Part of a small language model's weights: no position embeddings.
Each number is 200 + 40 x the weight over its row's rms, rounded and kept within 0 to 999. Layers, rows and columns count from 0. The size before them is the row's rms in percent of the matrix's.

# up: layer 2 MLP up, 320x128, rms 0.22, rows 27-43, columns 0-63
# down: layer 2 MLP down (transposed), 320x128, rms 0.09, rows 27-42, columns 0-63
# gate: layer 2 MLP gate, 320x128, rms 0.202, rows 28-43, columns 0-63
up27,108,210,198,202,293,183,195,147,153,123,159,167,206,259,168,174,217,219,164,177,174,255,221,223,255,206,173,209,172,187,177,232,143,157,185,203,219,179,215,152,172,187,125,138,190,200,183,105,177,169,220,215,244,216,242,193,182,226,265,266,162,226,219,150,223
down27,101,162,201,181,181,215,168,217,291,239,165,240,182,178,200,263,197,156,167,183,234,183,188,192,172,242,170,204,226,230,168,270,202,214,152,262,226,204,244,236,239,247,264,228,257,202,198,273,264,212,194,187,152,240,151,155,257,186,118,169,197,188,155,272,236
gate28,082,224,252,139,191,209,228,190,231,193,184,177,171,288,254,187,179,177,285,151,217,230,165,214,161,157,211,191,198,237,283,184,160,91,196,129,114,198,115,233,213,270,209,186,252,254,168,173,140,274,221,236,180,235,266,243,197,267,245,178,179,211,219,213,156
up28,087,233,192,213,300,139,283,242,238,225,214,235,207,226,180,269,206,227,265,176,197,254,179,217,153,199,132,120,207,183,215,194,251,134,222,213,184,156,111,282,227,222,207,187,178,227,230,149,158,237,199,190,199,254,241,138,196,138,227,172,188,199,237,216,166
down28,089,219,207,236,135,191,167,178,88,169,232,143,196,177,273,198,146,189,218,169,151,233,188,224,249,176,187,193,208,185,192,202,178,214,182,231,180,224,237,149,215,143,180,243,189,200,161,148,216,225,158,288,211,166,210,206,215,233,142,261,172,141,244,143,198
gate29,100,137,161,176,145,267,186,191,187,254,248,154,203,165,177,228,163,207,242,230,278,202,164,242,301,240,218,214,186,224,166,217,208,231,124,220,282,215,283,239,160,198,165,160,156,203,202,215,255,180,180,203,185,228,215,166,107,216,146,263,214,191,150,245,233
up29,089,171,217,201,177,137,238,252,160,207,206,178,261,154,183,195,245,158,250,203,201,263,185,182,168,250,209,264,228,216,151,178,200,179,243,158,187,273,232,171,119,169,139,164,197,245,164,212,190,213,145,226,218,168,135,222,174,170,167,172,177,172,133,195,222
down29,094,180,240,177,199,223,154,159,131,149,143,149,204,184,164,187,175,233,193,191,201,107,211,187,277,149,117,284,192,270,104,199,266,206,166,215,204,157,202,226,171,179,208,185,201,144,143,270,239,133,184,184,209,191,187,216,214,229,215,150,141,294,205,203,185
gate30,093,209,182,162,178,205,213,257,169,208,232,217,162,299,249,201,176,192,209,224,191,187,192,199,152,140,219,207,197,185,148,228,232,195,163,184,152,165,174,139,245,208,171,247,214,143,159,210,174,182,154,204,236,149,234,201,204,204,179,188,227,260,251,239,176
up30,082,195,211,238,179,187,215,268,171,192,200,202,224,183,150,153,194,196,216,235,214,174,204,158,172,181,243,247,185,186,170,190,227,139,154,269,206,186,178,185,229,164,130,315,244,148,133,197,195,218,166,117,221,184,298,173,181,210,174,177,180,252,256,182,265
down30,094,160,117,235,200,193,199,175,225,214,127,230,233,265,240,231,181,181,174,186,219,233,198,194,145,187,218,214,149,163,163,247,204,151,168,283,129,220,226,183,163,248,123,335,160,205,188,202,183,165,177,197,218,147,217,200,217,278,153,181,222,173,223,217,158
gate31,102,232,221,271,256,155,224,126,230,250,221,212,281,200,217,203,238,133,184,173,159,260,185,242,162,177,195,182,193,260,204,201,180,164,132,154,218,173,119,114,184,156,163,158,182,283,172,189,152,285,206,138,219,277,212,184,192,281,168,254,266,140,184,204,225
up31,090,187,184,262,183,242,234,256,183,161,252,178,107,284,187,174,251,208,205,243,230,251,224,225,85,311,173,196,191,194,99,257,172,261,222,203,259,197,239,210,236,230,231,249,190,207,148,245,193,156,217,224,213,162,210,130,209,167,216,210,202,268,151,159,194
down31,101,202,282,168,278,152,167,182,206,172,226,251,209,149,148,261,175,215,196,242,204,199,268,207,278,152,171,241,254,179,209,209,201,132,197,217,97,202,181,204,195,159,169,206,138,236,168,180,195,180,161,170,195,191,167,190,233,107,167,209,230,234,236,208,125
gate32,101,222,169,209,117,214,171,234,206,143,189,196,192,147,220,172,99,210,166,269,206,138,214,194,104,145,219,200,237,174,243,232,219,136,178,235,200,145,184,244,217,165,112,213,199,181,154,185,151,219,170,251,191,211,203,242,248,208,204,205,165,236,194,173,227
up32,110,135,245,267,216,197,160,94,138,157,212,241,163,216,256,239,223,240,198,194,168,203,220,204,166,153,248,220,242,131,182,174,188,251,216,213,199,203,230,173,174,191,213,213,142,142,230,258,164,123,225,179,197,222,125,213,198,146,122,231,225,195,229,244,167
down32,099,233,202,212,140,205,147,238,78,234,124,188,181,129,158,229,184,148,162,212,126,147,214,221,230,187,215,181,161,201,213,184,164,180,173,170,256,210,222,194,200,206,204,171,217,255,185,172,256,101,152,274,178,104,193,220,190,169,218,224,177,183,196,138,233
gate33,116,162,200,150,172,214,233,184,214,211,237,185,176,145,188,197,198,266,132,180,179,192,240,207,143,160,239,169,280,164,197,225,167,208,210,236,146,147,239,210,154,249,194,214,272,232,247,181,108,237,204,167,265,156,186,177,131,257,149,182,169,301,186,277,177
up33,105,179,257,172,210,177,177,235,222,234,261,281,189,163,159,196,203,160,128,183,261,239,223,229,159,212,236,149,225,118,219,199,200,229,242,219,242,180,221,208,212,197,179,175,233,111,265,186,147,198,153,172,272,172,242,189,183,199,236,234,190,228,232,123,204
down33,118,112,178,204,198,204,202,259,186,201,265,137,237,221,208,237,201,237,221,239,307,301,189,315,147,192,249,172,212,155,194,193,241,136,185,192,178,218,261,213,233,216,196,197,213,209,251,186,135,257,252,148,211,147,194,141,217,262,163,223,187,244,205,165,175
gate34,098,237,125,175,184,189,168,181,209,250,164,240,195,113,225,182,100,246,157,266,171,170,203,223,234,211,227,195,211,240,150,185,229,126,225,216,163,196,233,221,180,266,202,247,193,180,226,209,206,139,222,178,265,250,205,204,293,205,166,248,208,160,274,244,206
up34,097,190,293,90,169,170,183,218,269,155,252,182,232,134,142,223,191,106,298,134,264,251,232,175,213,227,196,217,272,129,169,262,221,183,251,207,257,252,221,197,272,225,161,219,141,148,183,175,200,192,229,260,227,253,210,215,179,202,123,201,214,193,207,167,216
down34,094,228,139,278,164,174,185,180,211,189,184,185,252,226,225,194,199,144,163,222,245,195,191,187,236,177,223,193,226,233,247,165,189,259,181,221,200,182,235,298,173,135,193,116,241,182,236,177,164,168,186,157,153,279,262,160,159,214,195,225,257,236,188,214,228
gate35,097,164,193,192,205,244,174,200,177,260,239,203,213,200,195,213,145,252,220,186,198,216,179,157,160,179,191,251,234,175,143,300,220,194,219,122,260,251,256,136,260,257,173,186,143,169,255,203,140,203,168,173,197,255,188,181,223,82,203,237,167,184,240,163,158
up35,093,252,88,217,227,96,240,189,188,231,125,223,177,155,208,201,209,173,215,156,134,226,143,222,159,215,217,185,173,204,230,205,208,196,179,208,213,185,167,168,239,224,182,188,181,177,246,265,279,261,244,186,186,166,273,206,194,164,229,173,235,190,205,193,187
down35,089,201,164,228,210,119,224,140,207,165,147,236,180,187,168,224,207,158,171,243,143,188,276,223,245,195,233,149,152,270,320,169,195,245,186,232,197,146,145,256,187,170,199,238,253,217,227,192,180,247,227,185,220,185,163,191,217,286,247,144,272,161,184,194,159
gate36,090,170,193,150,145,232,203,217,160,219,242,213,111,210,212,193,119,214,190,159,254,233,228,210,132,257,180,199,167,164,253,200,146,170,147,134,214,141,219,173,241,190,241,214,150,128,192,210,212,243,172,170,208,162,225,171,246,118,190,170,228,224,201,267,181
up36,090,236,134,246,264,196,204,170,214,157,169,187,203,210,188,231,168,222,217,179,124,250,211,213,170,183,254,193,227,285,207,182,228,85,166,231,189,214,176,235,184,213,185,171,227,171,129,170,188,205,243,106,149,210,222,223,181,159,127,153,214,226,287,284,214
down36,081,260,226,151,272,263,203,173,300,206,196,188,292,111,140,192,198,165,251,156,230,255,221,195,147,156,183,236,213,235,116,273,192,228,178,226,201,255,214,211,140,159,172,189,251,193,212,291,227,200,204,212,235,144,230,140,245,267,220,128,213,152,242,198,233
gate37,109,266,255,147,239,176,168,234,144,268,184,178,170,228,172,151,151,314,244,209,223,184,194,180,194,200,187,197,201,231,230,149,213,195,207,196,232,145,238,195,281,276,254,244,236,148,141,177,206,261,134,197,123,185,283,201,252,208,197,209,182,231,204,208,222
up37,101,216,164,184,191,262,231,181,179,158,240,172,261,239,185,178,219,211,165,168,189,192,223,232,267,185,184,185,255,160,162,261,179,172,151,211,213,181,209,187,195,243,205,203,210,291,255,223,176,249,260,198,228,113,185,207,113,198,184,99,183,187,287,231,222
down37,096,213,209,277,176,222,201,153,213,218,155,152,185,156,254,180,160,111,227,195,284,199,178,160,186,158,178,201,252,270,156,159,153,219,185,236,206,184,232,176,188,172,139,189,168,111,276,242,140,217,251,171,183,154,190,217,213,211,210,196,168,163,214,153,201
gate38,078,177,294,124,189,227,244,138,211,237,255,122,192,163,192,141,175,183,216,260,203,222,246,181,194,203,199,184,251,236,238,137,180,184,168,201,254,211,219,102,174,219,177,202,106,288,190,294,144,246,225,246,210,216,172,180,196,247,207,252,176,181,216,151,241
up38,101,149,203,264,186,217,180,213,222,217,180,232,283,217,218,237,230,229,247,115,145,126,167,206,180,212,211,197,198,208,225,154,231,156,169,206,148,182,150,173,181,256,229,147,254,174,178,213,261,134,201,242,156,175,221,195,164,167,170,250,116,229,179,241,246
down38,095,185,238,212,211,203,238,175,289,180,228,187,143,174,187,239,162,259,194,263,238,278,178,137,258,198,208,175,176,201,180,179,147,214,166,188,161,190,226,113,257,218,157,227,180,234,203,257,174,244,268,177,218,229,213,186,190,234,219,219,222,149,224,129,182
gate39,101,233,160,203,216,130,211,156,281,169,217,111,188,149,180,195,182,202,201,240,170,225,229,192,187,230,193,196,164,154,236,192,274,196,154,133,203,185,225,139,188,234,168,192,204,226,192,155,164,282,230,202,201,259,157,168,141,216,178,226,127,116,192,139,156
up39,100,188,218,200,291,265,249,252,262,195,245,240,256,202,218,194,196,178,138,199,218,192,262,163,227,196,224,177,199,203,135,205,212,140,249,203,171,289,187,156,225,260,145,131,208,213,191,244,156,192,151,193,243,245,171,249,200,246,212,215,208,234,186,169,275
down39,104,234,193,174,156,208,174,193,197,68,244,198,141,166,239,181,149,208,278,237,190,200,148,211,284,225,191,226,169,199,226,240,226,228,246,177,154,149,202,174,204,227,222,208,212,263,173,178,202,230,233,152,211,146,258,235,230,134,196,177,169,164,145,201,175
gate40,108,233,177,236,163,268,245,240,195,319,262,114,216,176,156,211,177,168,261,214,174,187,195,189,313,249,223,225,224,232,209,181,163,202,161,159,180,225,219,179,143,255,240,203,154,209,200,101,222,172,252,201,152,207,269,199,131,143,160,213,231,229,161,236,261
up40,110,236,189,225,233,118,127,136,185,158,173,222,235,264,234,148,221,218,189,231,198,237,174,218,163,143,218,157,200,205,159,181,241,195,145,179,247,198,242,167,148,99,187,157,176,190,207,224,236,197,205,207,215,220,166,186,263,294,171,163,245,215,230,142,261
down40,117,176,290,123,237,197,183,159,165,145,215,233,235,195,195,190,174,203,186,230,207,188,200,234,222,183,214,191,179,197,268,274,268,193,239,234,180,127,194,193,272,204,163,208,161,197,200,336,161,196,171,181,237,223,239,159,228,188,265,152,139,205,192,184,312
gate41,103,254,153,235,283,178,240,212,176,265,233,217,231,184,201,214,233,263,215,201,216,170,201,171,195,207,194,140,194,194,148,264,206,240,229,168,191,222,159,171,223,207,180,188,235,183,172,269,178,185,241,222,269,243,242,263,206,238,184,236,171,173,176,232,239
up41,107,222,222,161,154,187,180,120,195,121,123,208,227,233,181,204,222,186,172,220,193,244,218,105,199,176,195,211,197,269,264,187,206,152,176,190,230,154,155,249,227,179,187,130,167,207,232,151,210,172,163,154,162,218,165,160,170,228,146,217,176,191,239,102,198
down41,112,222,190,189,145,250,218,239,221,124,169,187,205,156,167,247,157,157,178,201,209,203,144,267,187,223,194,235,208,234,197,108,215,126,221,268,197,172,253,188,194,206,192,207,178,308,172,142,209,274,151,149,138,184,181,217,101,186,249,226,189,191,208,164,178
gate42,082,156,255,193,278,209,224,277,232,216,170,202,170,224,211,153,225,163,157,266,205,248,182,199,206,163,158,225,117,214,192,185,248,194,275,209,188,119,206,192,192,157,214,197,153,252,157,252,237,193,196,226,177,220,171,119,231,174,195,204,187,237,191,200,255
up42,088,248,165,195,252,251,255,171,186,146,180,162,277,171,234,237,163,163,221,179,241,192,99,163,203,194,209,168,213,187,227,203,196,226,145,194,171,218,186,226,220,208,233,226,304,193,143,121,163,256,271,214,263,169,233,289,193,186,199,214,139,228,272,169,155
down42,075,224,215,202,260,205,263,246,202,166,217,202,234,204,262,230,184,188,180,129,197,141,207,195,197,132,211,208,189,145,259,260,208,231,197,180,184,154,219,258,273,228,216,175,172,208,238,229,199,304,226,209,191,163,237,255,216,183,179,201,200,126,218,243,159
gate43,107,175,143,193,172,182,149,204,283,284,136,202,250,210,196,179,226,218,269,223,121,204,135,248,211,125,220,310,235,226,170,258,206,178,168,212,177,201,184,214,224,199,228,195,289,137,171,189,171,163,236,119,191,208,237,228,191,209,181,183,215,152,176,166,227
up43,100,198,248,221,208,184,151,197,131,183,216,210,192,251,184,211,222,172,210,153,210,269,274,183,160,198,205,126,178,117,224,123,246,208,254,284,190,151,219,164,203,207,163,196,113,176,184,229,192,206,219,263,226,192,126,185,152,235,197,284,176,238,184,208,199